Part of a small language model's weights: rotary positions, 10031 steps.
Each number is 128 + 24 x the weight over its row's rms, rounded and kept within 0 to 255. Layers, rows and columns count from 0. Numbers have three digits each. The size before them is the row's rms in percent of the matrix's.

# layer 2 MLP down (transposed), 3072x512, rms 0.00317, rows 1109-1215, columns 384-447
091:131121106113106195163105140090120133142142149136182104103119130159134104098127141150135088147161146162129132147132140157107099093158078143126126141144126136068137132141173127121143085134143064
106:123113186130149117109103150111114114155132154151148123138129121105148128091111110144139108162152127079104103145117186144111145144155116155132089114170064132108116151126104121122116112114159156
122:178097143108095148123160152091124078141135145119139131126149123139115108137131180134123143156081129117107135172142125107139153096131160123154163150102124140164099114092110132109124154118112129
096:110126125126116120149104118136098111179097185124090145136110133147136117152117171127128095129110107105130093136165073116133078135128156162081113101116178118115135156117121107164157097108115118
098:140090130151106142097144109100115120109088164167138143136075112077080146164166129120177148157134097061146143111155120134142139110126104132130110092137148150130132153131130087159178136139155113
106:147123122151136123064101125103118151108167165142132137128087111160141099137154137094128135096194170121119175162138151131131123150164084144101159124115101157098109114118122115123170153115160134
096:119134135145159113104142092129131138131110145159164150125078109133088139149150139173127093106113145183171105124148137160118103099135139137161085118160149127128147154132148084138166123119161123
095:136131143141147150131127162128100114093146096166115133130123098110134150113147123146113096132148145077133143123151164168145155086154164081123091132138094109119124152109139121176123120119174123
100:132139126072110133185163151108161144132167086141137162088146098107114131135085141151136198138146170138168103160118127144091139094129129170128156141094158127123111108128104174140153134126089143
096:123109111129139111082162141092157103133114113117122078096149140125164157130180120096159139141124118079150134153121157125144147131133114165140120174096097146117121133143113111158167129084145140
105:157099128149116107090108125093123137103111133137115131159120159172138080107134104117145109152149146144088089112147152150133116148110096160175124122088121178125131092077099142126134071125108135
106:153137142149111174103137126149109115099114097111122118086175137133106120078120152129128139143100160125146130102124114103101101107141099115143083126114161130115141092165135113146140137153147086
100:164124107101120099114116136161085120106128126121096122139103089133141121158123131139145105133067083099126170118148148135144115114135103156130165134134146155156163146115163138119114144138116117
103:150162114136091089088119131072145096074114137146107101142125101122093114142140141143124107124180132070094097120179123167137125129137127136148112107133122113172138163126164125199139163142121170
086:123094161150114147079068143142101104133136149090113137104141132103152095102091087117139151142111113120118164154125149108166127115115126107149122140128124138161115130067157123080142122157093112
099:184160152108155126139092091121152117156135131097096102145165111156149122092146098158151146130158106132099131115103129117151155105134141158125121107107125073156080136129100127109126127084131123
101:162101138161194105124138129115146143161133119176121128155135105138135117159110134140112117131173133118144148161119128120154161123122125152147157148095116145092143108137128178120116149107153124
091:119120094143143106137097130146153131158145104145168140115153147126142145135139129050135140135151127127112106146130108127120118070135131155142141129160113160105150100090156150142138105155167121
106:136104100135111100109145123143118096117152100118096066113105120121124146179113164149140135149150118092140135133085095101092148135113139128134151147135155118127100131138176162171144141131134129
095:100100095140115141126132166138122171105104149159128153126129102140142094131144105141132093149173135093130058169086140132117137115125127125127136103105107107129092122112106090111120110128143095
093:102104102120140162101169134118093097099130090130163124151154147144131172125124099110125099161112146143113153131121116129123115103120155113118143115108097151106147111105114152136163116114148148
095:169116137135120098082088147099158149135144110122126188100090127129134149111113051122109113081138160096110173132133111155106157137141095117189114149147103123124121133124147179084119161160131137
090:078135092127183103120129097118122131133118119158128095123139119170131150133128075128094122118113178118137141119119118165106106083103086098142129129160130134121149096083077165115093148190075128
095:091129114148123109164090145097170118149154138149160099165105144104101152134116089113106128138125167149160125137138138131166081085100153150143090130146152130137123066121150147152169173127118144
095:117089165114121083099094143082134144111143138104101157114127137158144138105147131112142143085140163137106140122151082155099156146074114162108103071124116138132110121094124124103117141152136112
096:147151117124095140115056152179158140153091136138121117141125137151167141105155068123159132128129162103103151134117111123144117113129139101126126120109140104205120135148151088158157141115136146
094:133099097082172147097142116109144130115146107135118102112099167157138137124129122153154119100117112117119125171073162115158110128135171132185096136135121162137121115184093131095147116112135151
085:136137116113106126132154119135143110109134136102136136115122150102133119110130163156140110106148110123153130122091100175137136123086118152131132137117106067110147100171162133086166151094079113
087:119146118133109129080130104162155119141135145146127165159109138110135077113118088155134089120134152119109113112133167109145121138119094140100091095135151132112111186163157132156115135098130169
102:142131138105114146122164105127129117113163097115158116143118104105149132158103116116151091121124097093136127142180134152152136151122126132106109100120180126098119163139131142140146122112106118
096:134135104104178086143145127125128096136142152154111135114178141125143164107144129148117138136129157107132123119125121152143140125131110078162115130126151108163174125090153172101079093099165159
094:121143117121136164166181119110080157087111145108150084170101119113134156151144158126159121110162159120161086111130140146135170135137076146133140168116133110119133104129108094168117103096155131
093:128131117112129126110134128139106082111098112154114083102148117116141110136139113149093142134146077141125113127089104149158111127105119137123108130147179088163157110142120115105126134101164185
100:123112139144122149128123127147128120111103137128077123117104090137112128127125139162110123092131133118186108122127145136167082144121115134109142158125120096117164127110121122121148125161086126
113:154083136164127118112114090084125099047144102104140130111098170129219077161138141126115161096138177166130103140094112115089150100126172118153118136130097143139098129088142128124157113120142124
098:167161154126130170188125144125131159079073112172091134144102123072150145134122160090129164131143133123143160124114141119131153128118106142113146102140124123133145145153132149146159123132126103
100:080102131128160121127150083177117111117117139141116181085127136138117085121144119171131118121135113133128121133128106137125164088130148151156091113121108114176126112099123149126133110143115132
095:138156135147155139086118127143138123123099090163112147135164141153144137118131159096108110090136116106096122135122104113122146092129137148111128104139121089141133108097140104115087152125118144
101:116126145101099113147146160129111092109116192118135123144132155119155130139129113156126140127144131126130134132114120122097115153129130093112149138085136132150095146125146144151121150113129137
106:146092135127122138103118128139103134084117139153186137134146113159100153096108079130167071110130123146128110186097133096140148137075121127159107078138138136095094128135102117128149109117118134
109:143179122102121150087106114130075126107158143134132121144127132162124153112162158120106122152148152111105081112118149127114130158142101148106132128132130169133113111112147131113149144160158148
095:128126158142152109127162094143120114130141107142141152135161076108138150110109143150200148119088126139081161101097130126146104109158136148126140105163086115094112151149147137171089130117109124
106:149105130104127118100103093148176152135141135134170133089162134125168089110087125141148176109122096121097099097146146125112117091074117137153128125154151145123111137121163116175132105123136167
097:119131128139127044128113114132122162121096148091094113164127180102097148126137143135133087138100159133137090144078174156101070136091124121101176109135131125116130159093117118166168160153139164
095:136111118119119091122089120083165173150091080109139141112115132136140132157099164137133113142147136100143145123128103117132135171074155135150151132110126170143107149115173185133145107135108161
087:130128120140137126169138122126145157144123126114128178115095100112152136119115152101087102131141178159142146092104105174120086113116158081109139133108130157105136122164114160136139139150140111
097:110156141142099144140143135117121093116106166098108130101152147136118163133104159133121113129167146093133100071153142135135115131107169118142130175169117163144135153143088132143176134154145133
106:098102139125112110087125152148101118097154100149149088170106118115170138117093125147154112127114157147137127110135090123127155119134151154109122130151098146155106118105138118081122129108111119
099:124114144138122130131135096179180111123137148130077154103153138115183082101087117118115151149099178136114115103114105140148096077158047106107150146123151113143132128131126116136134108117139085
099:121130087176114084129079132094108136098093133121118143124105151113126162144180137127169157135182107128107128134141122162149139115141082107154155140118120124136071166142130109122151121144094141
098:144152134075137133112104107126118131124141107110163099156100125054103131173132123150134146090160121167158083131137119119128152110146102144142137101148142095082115138118107121105160153133148108
103:144085116120103141115169137100132102103140139105113164105094101115129118128113167142114111105120157122107129171170094126132132142159110110143162107163117115117173129097136165093118106153146120
093:106110114115102126096148124095115143182085127101167138125159091139136076133085188111108142131133112125137144133105135105097092123114085129140125124130110107114136097159158131139108144125120133
095:090124126135084142113110195104130134134139154146103096130160115138107129124125155160112116108114158113153104160106143083158111132143118123057088137131145197140112120123128152133142131112144158
108:157093139128142128090112123139060136104122133135108126123147113141124120115093152141161152128116091122121119146093122148123084144137164109141125078150077140154121122107157152150093138161100111
108:122130129146152093121112114110107141141119114114091096158085110092118121098133147116106132169091122064128090158112131127110136107144110106127143119189139157107135130141180133106098150123148079
098:086130127126078165169166147106143119105101114150085161140131095110125152101110126137150134129138147128164111135121128142135132147117188092156126151099094135143142122137147156182134138086100114
093:166142111108125124147145138141132099149088122110133178102179138110170104146146177108122124120084124169137149115113077151176147138161150117122140090135126144102125141114143134143107124111135144
103:121141147144116116105134086149119094138132128132122086090165122107158119115094167178120120103167128105159130138128125107109119120086125152122102122137116120136149149115142113118134128137101135
091:096083175133099074142132131133111154112130127146118146158091133121085145132131114081129108145156159127081099125090124098133091132106151115097148063111062156136153141136128122128112125100133148
103:140148114080107112159180091095084082171136120140110144155153082104136093161117121131153125178139157138135165121087094146131097127109137114104139124134123199081088124159152153148114115133083152
098:087137137123067133169124137119114131105146101166146096120141150135124139094151104114149103161135133108090158103110169123104147178156168086146153125152142096147131139159104124161106147154166089
106:110129150130110158117130104099137112160139116123070145149126132132085119145147145158094118153139084173113148098115124124165101098123104098146095120151131132133128085137117116171136112175105130
104:113138145126158139110102135083146157137163122113091123113098147114125133130119122126150138152124111160105125130108118098128153130130137172105129123178113114160123129117154129088127134099119124
107:136121108136129114100150101124132102111098181127118134159120138134156123121115137105132192095123130154102118155103137141156101116118161137121130178136172064066116134182107132147145127132139145
101:114121077106127129078094130085165135149162153119137133127110107135128104133120158092108129118112138154114185164089117158149133093104100131173153150127138108067148151126146125101102124094108142
088:167174100141116117093145093154135102094097146097154133112129168161153121128148113125119109121118168126103135133133110142144135097119119119115135149121124118150125153122169112100140113132164119
107:094093132145138160129136097151120103114098089121100126060116160141102131105154172159127144124173144051162135143141088140168124145120128122131122108115170110146124123137130118158145114146126070
093:133068129114132147134109126114145104156113162137148148134099101102122158178090095160122098116116132116125138128113136135096197120128118162168137133128177144143128115121154171121109134132139114
101:118131132187095142196121129102117118115105136135164135110107112102104109104125140128107126133117138141114134156128134156152180132111097121129153161113139127122151135128145122117127149114131132
097:169101162121065096137157073119088105137123074129136159165115127106099123164120130126142145130098076129103142134106134087077133146176153116158151156113129142101107129120139121119128136152150111
100:128136136142095163121139120122135126148133133104124184150106137120101078137159118138157134150118109172080106127122133140131086125136140139102113141134087120119150119110151106151149136148104111
089:152149073138142143149113142108142119086121129155108104141109120151156084090134122157130118104138105107149122127130114118187138150156149127121156131142166136110120156159121131093121113135144103
101:113138113126095150106144122105169127146132088134136148095142106148157144124089138123135143103138105098114134136096156148188090141090113153134140137140114116138120151096159148118155110126113134
099:107153100134143114094126107122140128134146126113107158124132122153113151096085111084138128127118136110072135144118128078102091110159073118139132112109090152128151119134148106181112157121159098
092:153070078127146028096136088150093179114111093150115112134121129083136114145119108114149152135128139069125154180073156112163134113118103138098133132120089116153112154102122111154125092127143156
098:121158165102099169136174101137145138166116099120133127143139088152116109094169104149104116190114125165095135138113114134128091151103104102134138092092176080115136126149170170143130129151098138
101:127142151109143134127139129108141078111169104117103114105124146111136151134095173120117106170114103144122117109067168105114156120125104158128149117132143169127109151149169116130127085135140120
100:110116126126167151113142076121161136113136124154115130149177135116105159108123095139090077099119137137086147085136137144120137082118119123132118159131150165133130120129134134142156145117093133
098:120132111133118129096157138132099126153118139095131110144105105131122090137115142132159125099160158119100094095123149127128170096177144120150100126167120104126109118157165126106098138119095146
095:100124091136096144120109131109071152072168136104148143106157109123123089170095149095115100105152121162132110123127131114140116127100120134122103169142092098105137126091113164134110091156143134
095:129092122144130105140153136094117094134091098139117120090124107149071102157142098111097139171112147115162130097145116139135153136140121102124127103148113121192127129119168097103119145127094109
105:137143127145087140106176150097111121091123165190164106091144118138140113112149159131109122137146162123091146160092100122129121134129093173114089140113139140112094116129172106143112136143120180
089:106136144118145140133133158150132154152118124160073118149161180149129100125132139119110127164130086095107140127137154122116107108115139175102096109070133125179104122091128094082117151145150157
101:116149156123159130164126083144143091139129092137173161117133145141125110138202130143132176118098108099135135116162149113157162121114122109150117092091149153187178132110126096115113125121098135
094:128132086114104072118127158131087146109099121125114137128144169146124116105143153113144160117128131122115094176158073144156165146141115144159123102166162120085129111139070142118105072092145089
093:093144132099123085149122109143163142184142101152139107135142109136133164152122143115095096140121157122132090136144140083111136172106143152138182141138154108095143099104157133182126121138089119
097:128090143141140122095158122115150127158164129107124099142178147152151130118161113128148145108139171086124096142094097129130150098108133112111125105110141117116116140112129114101116137147153119
106:114126140097133162097116107124121079159114099108135131099093151137137139155075118141167115127113118092137102124121155138124092144142098157100100107141138137118133149155179083137100137156116152
099:088105146127130085124113134107151103103182166121102159143111177113126142136119154101125126136158150109114145164118122136146107121117110126094142169145174117093133137120142170134123114146097140
109:116120122163135125136097152132124089104108118122150145129161085076098128156134098142102113100173123133102143131151116154164138141131121112124128128168138116066078161119125166146122154111157070
102:145129177123116112108079121109161125120171137114156118162116130169090138093168110102158116118104082158156118136126155119140091100144109088125133101115144099122169191089156103092116117125127139
102:107130163177140148097129170097141118128128136107086073132100154105134128161120108145124154168111137147101105100151084132090131171134092122068132134110118131097162151108112098148151150137115128
102:126107146137100143150133131107100103096150121110123109162165099109131119102120117131129133130093166121162164118161116111206114145124138129118111178118108125108119104157129122171121116105147149
103:119135112094124123154125134149148129137164139111140104113142117130134124150086112135158141124100125138121176117156142142186086108098076129110146175155123140173175124109140169083122075118092129
089:091156115135103151131133169091131119128117123136133139144131162177163092116169140127116139129139107101157122141108106103112111134119170114160106149123136136106086090111091121170112151126123156
096:154114116136103117112102132127157114124164158139122133141112151143114144167145105126143121177121141145122143097116098144124132109065154146144146171125158121094115120099104094104104139153130146
099:079105149112151091123073136125150125127125147141173128160096111087111124160095138140130109145125103129151106165159083135191117157159140151153169131146100161135116098129116113140159120110125146
091:128140134111103152202152120119099132115123088178103121119113109124155114102102143104114135100145132112132148118130067109123140118095104104131138100137117096174112144120123185115156126104154130
102:107104119147128137141146148080097109147115104121148118158144151130189141146156126135107181142073106145128092120090090100150118111168127156098108090104103111164120081140121130154161090096155158
100:071133102173145113140077083153146132119105156126142095134145155104161140125125164133132137151132104150173130137149122110130130116112105112135160082123123168067078120146127164105127131121103133
106:088143128141133097144199147138123129134159119094136149153134149081122121129108130124135100188167179131107127140078101148109105115152125172104127121167135137128134113104139126099124105106137124
102:143136155148123129146091158127103157154151158091126139130109152143097157094129108146124093114109145122123109150112095128112118119102142147127085110169155111162152099090170117113141102116107100
090:128155130109094147139156106159153154133082155099135116136132124095142145128149121123153117154113118140146108111156119097130135136126094128095132122111110139144147131115115110100131152143159155
098:144100129114137087141138122105133135072094112102116142108129105121152168143134125133147113067105142083106124170144145113124134138161088094128134157166155135154146137095127113166133151120096103
091:104083154135108107119131137095119122148133095134117104081142125129114152107123174162135128148131164123141114107119098132125112102111127130110113138125142133157102123138110098132156115129130096
108:127094149066146127099178082155102122102122136135148138094110119159122114115160114131140120125136117123113159156109084142156129144115121152115120097130124145129096130115127112142136094125126109
# layer 2 MLP up, 3072x512, rms 0.0266, rows 1110-1216, columns 384-447
105:119117149179150151108116139135111125106103143146145096116145150128127080123121166098103100140126104186116109088106113160114130123162160135142186142113159131099158111108124136167132101082126132
116:162125175144119132150151149104149108155089158109117125121163121164142110116128162141114114103158115178118107141210124170125132151113100149131170101135159099131170152098103151118134133125112155
102:149145145121136130097113128136165108110101072115131135141136153126147145123141088116117142128174179131122113112128157118116134084129097096141140131121079155170092111156138125098147145143168161
099:135117149183141151144096141138124071173099148098144134143127103146125128117135119119127100163083140130155105151128107099131157162059131114129069168131146105130132139089123142129112112151147136
098:141072124157138134139127147108096084100112102156138147170137118129112128106133132115110152151137100098130130126125125149127130149117132117110164150100144134101178110134151142112169116135118062
087:130099132134107149118127148152138110121184112099114117135138138134116122127083125134174141136129135059141110143113152119159132143111151144113138122086106133138124115127134191100102100121128147
098:137143110144133145117057095149111124138102143136123163146124174134118126128117166123166114172121163130067126082109136073142115135092122116124131134127130112154166129118098149165110131148114131
099:085089099133139109153161111165113074140118178141082131095133110144107136180076143161179102128096110120170095170152094109145078148088099109116129120129096153149136116103142086135084137125119123
099:139153147135095135126133101113071100160085094119124090152142115084131166125167102127125106119157128112128105118173125147116131145141148114147143086111091112150101075117139118126122161150141117
101:109115153114142146163143105113132101093090104137115131133140145148111084141163107139158166135136106164084146114156116141122084111140135121117133150092116133144112166122145119155096113155147156
110:134095104141124121142127087095136137139094138119136089183138143127152146128102128149149103134155116154127132131145095143140143127140144129112145103132117138160098129127094126109131128145120174
101:165148057148121125169173131146083115115148119147107168143113108124097100152127160119156127139151158093107109176107128175136123158125140098100090152123135146112169150107148147145119113102114122
102:134102075161113117085111130142088111094110115183144087116099141084099148141127155095120081122088139069157133136143124165131139114136159146133087154113121081137118147090131145150116136135105142
092:145146118131118110131124125103147117141120138159132081094124126153120163151136166139104125143147104107114103126135077140140124138112111125137104139143117131093143127166138122126134112127134169
102:101143148154123131137132097109143136137140096135132118123113109111111109140137122129125134151092111128165122096113133096177152123093144138143120119128123088139130111152144174127143112131149116
098:105133096127082148068090103158123145094085126096099168104061102134148141176112121151139138098160131097110131113116110151077131151153159112136151181108121185142120144126115118135154134166128143
094:151130102126152114128097144117112063125112112147143119114156174082133140132142134083163130114123078122103149113124110132131136103122134122136149109129104142114153102122119124144108061100120171
108:142136134096121138071184162117162127150193135106123120072121115147135137182137132116131084121125121139183162130162099151110149167164147111156108173111125146091120120160142157124100102098117114
097:100091082120092122133127139141123125139121120165116147154151137113112111132128114137145112143189156094113090164129173127119146089109123152129193117123123103140138120139109072120083130134108089
093:124168167074131181108122131117087159091132089165099150096129122112147124101135128124120118111064138110058108128111096168094119090120141146113115099133140132081115087113101125150113121147138143
098:114135140153170120137090179107087151112078134140142092146124150097166161072157110126147171142137079116137073129123126139163131089122108112107155132114125168103152145135108155080099109081133135
091:098139129116161133116130109123095070118124112128126113123111090182070131156130081104150076112072111126118143122123119130113149148172111125137109066146135134150162128098126123133117103142129067
103:132161159060114134151111110144103140116136119134084127106118149080105117130114132110130119121161077090130119146126133103142139146166112144105142169110159144106146109113110108079105102157145100
092:105121114107122089101086121090176144156125116138113112101153134151146091073106089097152157106101186162094140141152154149141152105093150123061146098156117111114134148125069141138113121167144146
092:135136136122082124197160136182133177129139119163146121090096135125167124134106065110147117117108125131159178100135130185123108112137170104090126149163143105089127117166137121109084111156126130
093:100118122091172143108117144122116110104098119134113129132101115154146164109181151132145136089131127111120129122158115111099146121083126143122103126104174132136135173134077108102140145101145124
090:124117093148089144147129139095137109114158149092080115111146161164135102159133152148132127124168148134106091123174101099135159125112095156154146107131152101118127123183092083125127147072112120
086:092148076095126096141152111137102095137112118092141153143124151106108095090147107139116106100125136138125112115174104109110111111109131124129090112140120132098111138136116117154123141104112112
101:124146140131108122122187149069131135127136152099127131112149125124137168139093161128149121117122136109157127112113140126147118089103111114113109089115156101152124117115145098174114132110118174
099:158099131138103150127151085137132137134139113136109084127082095078144131117121117117114193116157144146129126105106141165104159147089149128083122136130137141055121135130148119142155154168126124
092:128150159081129158102162116114109102116129133149134103134120115133107131104149101126148094132143117142177129125090155119113128132134097135153115116149111121140095116136070112149136110129089129
096:144096087128170145110130129134103088104100138154129069147132128130118121116091125171126160141098129088141137123137140149138174157161171154126126134112133094154119114148114117114093174136132129
105:098150143115108154116117108092110172141106133120151148109162142144130114127129146145154141121163133090126123121154118117084188181160099150177109129066161154103134129142129135180090112128157194
106:080149167128097146131160087097151133082128085133091106105152102127152132132117121109153177106094121127120064100131125152111135118095114136117087122167128143087116113093134140141108110113122153
095:113097111142094163108051123109115154124064156141107104123112134134125153120133159124123164146151159104121114096106133118102149181114126151169131147147154126133137109136156132136117102140149129
096:126102158153088122148136128109118148136135138105136153135136107135096137103102132119173165108143091141148129152144100157155136143096205113125141112094138122072096099134105148146119118136168095
097:125121088079122111151128122120120113160108103147104129140201151136163097147151128147117126114121094100129153081140098199103138090151124106147124133150121081113118125139156117110114111130118139
100:129113130174129145116154108126114088120045126080142080157139078144151130149110149130100129162137141128108110153195111113113131147150149146156149115132148129144091073119091129124081137114127090
105:179139135091136104147133147118126147144106125149109155142145161117133094119116142137163096150124144130104142111121089122121128160143135187092166174107166111142132166107122134122128115100115102
106:136147117119149120124117121139122117129133154090105143138096124143108143125124133087137113125142145132182115140195094186152145140110111158123134131135134146136123127139082127132134147091162125
098:108095120102161083150150133115150091128107139168118105093155140154148136084143166144135137112154125093087091129147119141097136119124105155153124084166145132126118093117080138157117132132087162
105:111081183156164173146108130116122140157140148087115128144148108122111153144164125108148134132155093152106108157129145146156133159099143121104096103095093114138146201103104110068093133132124159
099:112162138151123156140150106143167100129122140120115118110162119171142124143154138121142121089111106146150135087131100113119147124123152084115091111136142093155131128088152111135142112154135128
099:115118136113119115135132132168105136108147120152119111102092129160141121165152139124164103124092123138120083101149164141146125109110150108145103129118129127152143124179119127114073120139113112
090:152117099096065117161117133137103132135143094156162146146089104114168154124139130145121106172149128159152132104130129178113124133134153149121151154128132158137154148135121139136131127145116131
094:116122129142089128113121137096118131162085138084094127157125146149178158159121117099105120152147123150130134084159097162098110113168154147101117149116141151182108118158116137123084124145169184
111:120122118117151158127179125096117093141182079109153132119156123095100162111129086160122133134178109141106128129108101102138143114101141142100131131134132140133105162164153103152110131129129130
097:161139155154128119149119070137125105110153126105127144082161111118134094133111101107110143141159167107153139137112142153115144123130115142095120142174114148124161142159119135139104115137113111
102:130150105154121117158134119096103147121101107160119129133106156147139130130126137129099101166087092106118120092125132129135150167134093120131063163121137122117159128124123177116127130139089148
101:136124105160117143146148142149154115134097141160148091085135161126116098069099142087132112122105146108104144127176124118121143138146165151089130155091107140135137125115122136114115145095105125
105:152128109133125131121136080109110165112157119152087190123107138072136100112127184121121099127069115084124170106176114125128116128104128139119120115143094125095114128115108140138138128151156145
101:114127161147131147151067140133147132131126146135113151148138109130133170153125108104148096159122094135146120132167158104147167091114154166106126173110137166091130167141117088139129137141129139
096:130118169158140119130130141112127120139131164144114111129121116131118125128125161156139134127089152117127122133065126110156133146132138118083127135103119132148108097109078122131094133146116120
103:125120148082132143106110138119069113143102135122137117124145126179113147115118169163167138106118085102116106152144128159121099142158147115128140082165099161145115124094156121118088121111142102
103:149149148135102122138144131112144138166123114131115107088098132074147171157126151090115111130114135103139161132133143188109167137134132112124095142149160129085156113180152161128132102113122141
089:145141143125084180134125126100120120116156111117102130141113080106160154103138111157170139092131155122164091115154111138113149110122168143124109158105128109139138109116146117167095116102106113
098:103135155125094100131118139108123118121159114099099143121148082129139133105173147159171157168177145143112088078156130117122129120145140106123113160086122153145176142142086111142133135110120116
096:158158097064084112116135116136124101158120140115108123107117135123154121134174070113116115076121124143121132145180119089123104116146139105082118139147138112189074119143112128134113049116114150
089:095111108143148125157100123087142145112121150126099154124101130131100129085169128099154152124147153136113152112042133129128130167112127117122122097108115143194128113122164121135119144142128089
106:136093085112145127139139149057138094144143140110103118142132092109151157159081089125173163124136170120135169105124116124149138142107150122125138149123107131127111076128105126155145118147118141
096:126127129129141139130141162178122133172044087101119128155140119120152070160123147099112088171112143171098134109102142108126128155106137121157118161097117069101054138139104111115147118168094124
107:099118130111106152145126123116135111143169154125131124154101134174129141126147140140148094209136109122132136093178130169150120105087119070157099080136098120143107139122129136161123093160084151
107:119109082152135125142140147141094082124091175110114091156120135164130086140138092117078119139122122107112109088151141175127123117102131151116134092138077190137118137159106102119138091101127153
104:114142088097146126136160152138132121125107154135064158128117161094150102136102096134115160109144180123125076129092146124167111133124109136107130118155137109107143115129108177145139156138102124
104:104081112180113145137114100093092134170129147067153139110116115105135140157064138106133142092110156155152132126130112158139131097085122079148123099113164117087140139108127093113065105113139135
089:125141128147085141156119158119099052136160114121167095134168148118156129084134142138123122129092042135115121121168133119121127154122104122114130166138141106104116172159153139158114149087103133
102:161152097137138120120149113136120138139119079120123134111147177116089133109143123094093147090143128100168100114130108110116110176142117118117134158128131142149149100109153103141161108086173079
085:127166141131143156111095088161134133143104129121110125136186128172143110111131159116146137087149130163143128120125119165132091129118137141110169125110098148126086160150132122136172103125164130
101:144135144108120153085107159153093135155140106118123129146122182127127130146115132162140105136154133119135115108126138108129101134121163103167122113154132140176111120117105158115171120097172117
097:089139171134088126069106142135156111129081109162101141116111169102142138138142139150107111142104135145116133141117119175093129164174100107115137118130118117129154133141112159131103130111103097
100:128111129155086128117102140145136099139138145120119164172123140127067107143116086159147139118131134156112131131152172146128130146129166123117098150125122103098113149085125093115152107159143104
097:119147085114146166158112178112119153100098153130077083124122175112155124099137126137109089063124159074141105082157119099147129142113162121115128142167112188170128103111097121120135098116143177
102:132144114156151122102106132139079147127155121118112117153122137110127152138082103130183109157166151139116125107145102129134136137110182107121164120132130129118099106125124147132066141138163145
097:149134110156129117122104109132170134111151192115138136119064186111104099096149139124140114152099125096104130114157094097105118124141143112114114127079139161130209107082124133140132130136117107
095:153117146089121079175119100121162164158138096136143148106135062109176138131127115144126167110157111112148139207152135104104150129090130130094110128118122162121128142138064141123147103135122149
102:130155147111124132145161137141102138117133129136127134119134089156139118124114136116126129114117114098138109148132118142167135121164113071146109105126120108147167087161113186114119124145184119
101:114112133104121103135145129166171153166145131125153065125139107099112104140091132144139147133142121099124122139148151133140082136122123109137114144121122154176114090106085148124099102134102155
099:098115139132116151113104114120133086153147114143144123147146131184077128098137117121116060093138134120105109103138127150159147141076148101130143113139100156114125109156134137112108091109117180
101:123127139113130119142167122128087110141102134084122105154108105137129096131153106132164109130125097111097117114146151106109134157157121137117118114147116121129122114150115104124092142121073122
097:119159180140133131185193170176120148128115127129138147126097108144097153115096099125177137102121112124153104164109077142113120129140135123119099142118113103135139103121123130110091088119108132
095:144082132148148139067087086120101136098144151134147156113117133104165136133121169137115118133113139129125110153098126102133135130150140172059113150079102157103115141122071138127115097116112099
107:155168143135075163183110118142158149110135143137107084132122123135116144153150112140146126151136134109120102117156134118127128119130147130150107128142114180168108097136114125126101107146101158
090:103109088097113121124149123137121138113138135142173145106131066134098136126154109120121130100140113146161104158079141115136137147149132114126152156155097112142156137129162184121101104126111140
103:134094141115100140173124128114136090104128094140130096110095130138157130115128127142101147095101130114081099144177151085141160176111132112131105102093150135123145127111108118125109131153117125
093:110141089129133084083108159135107105122133121127100145118105176160101149109128154122141153145139142111124113195115112147139196149133129164118125083142164133081128136114140121158102154124102103
097:142124120083133114148118107134140136141155090159158136130153121130093146107157143091133113133123115125119120112139097100131159150126112134097153160115146139147200126116120115146085067142103126
096:097089103153142158149123125141154126141142119127125125105147143111127109127143157135139104091162125079099124126105097133084156131109119120102114130090129083120103133146137130124153140153122137
103:141171153117143109140132148167111138154152086098163124132192138083118159117136104119094114087136120133129180115136136155122159071143132106094156127116098129151119143134141130098104123128113140
101:131157146139128141126191134132177163084169152110136138129185120100156135120146117132120133123115132149118124141148126063093131142117152157134143105098136153118077148091091150128086129124168166
100:124108136116139136153114141121113092134101199103095131157073123096128127099143120128148093135117116116128134111076122110119149111143105122103137117130163143145133139150086155133145084125160124
098:112179067160159138150131138126131116140140175102176111131119121212102150152115128128123137110141100115174120120142119165119179136105082155130131119065145126140141097135141146119094114109121149
101:099145074147113086131116114157117120119105081146128120122132113145101141120167145092127097127167146115115143100133131146121136143151115153146149170142089161121173133098146133152132182124145112
098:184185111102134134113108126115152162147146119105136127102157155095119124152112111095128140141147080144119118146149112187094105106130099153101122159124142157126124140155134093144108078152121122
105:150112173159106154143168097151154114160102202096136117112141147118126110151131164127126138154105125167087133191137139131114117122137115155119127135186124081117143102088079082146147149150087130
092:131149119130135142104147126092112087121142108175147145117100129156102097155161131148149120095123104117114106104117095107107125172095171130100116158113151115153128095162140145168102104122105129
103:125135161126132134151119114141136159121147159145181115087118121108113115167121152129130164150083113107191113141119121102161135164151147140133158101132105148117128148158135158118138071109121077
099:088126100114092101138080128140137107130130120150165181124101138176153130155118123117162134124155113130134132123114146154124137148121115129152153157142098102144126141147159092080101128129097133
097:128146125106098110167122148103120130112142098156105157115127125100098102159136103088140119118152099078127154130147090155097096127140126090136125147106094138188110140152092169095130107130130116
098:136131125124128116125104159197134163119133139151133112117120095117123099146064139111136130111158127117135085132140146136110146119116129104159158173107126109132124120091167167103128129191106108
102:062139163143093157127116110159097105163098122138117095084140121111115120118102177153125155168115140130152158116135100138130119176097119124102128063132118151136128110151133129110110146079109120
110:110165130110122133149120075161097108108132100124078095104140140158129156141128127134134138105151116128128126117130166123145126136133168104148116136111093145171107139150105122132140129180159130
105:133127144146157124147173148135077128154146140131115157129145135135123116149116116142105115094130172147117086125137094115056135138138135102081105157128178126151202099104127091129134154137168104
091:175112128154143114114154129127118115127148145108149125109117133171161106129094104096099158122116097163159135097179126161130134163119134134120128129076140159066126149097124132168110103099136139
098:192104099144155123111139098140139114105124148144108132140169125128161127121113148119138171120120101132131117112109125163171116127132098145112115099155108147121174114130132112134138131121144122
092:126088119100164129148129125134099131130118088096165124120100164110067145129091133127122157085132129155085133101077139152079121109122104118117100125102112112199110120112148110095162112104105125
108:131123164132112130128067096063145097148147108123121163132095123122098132127169166118136058090063114099129145135126098124096141102092163125124094115132100151115109135193077182164093108125113132
101:131137087106125116141148103101128113148121116134095126141108167095156155164148122116117132160088088119123121143162096110118131142121128105124144137152173157134096110147125124100108111143112132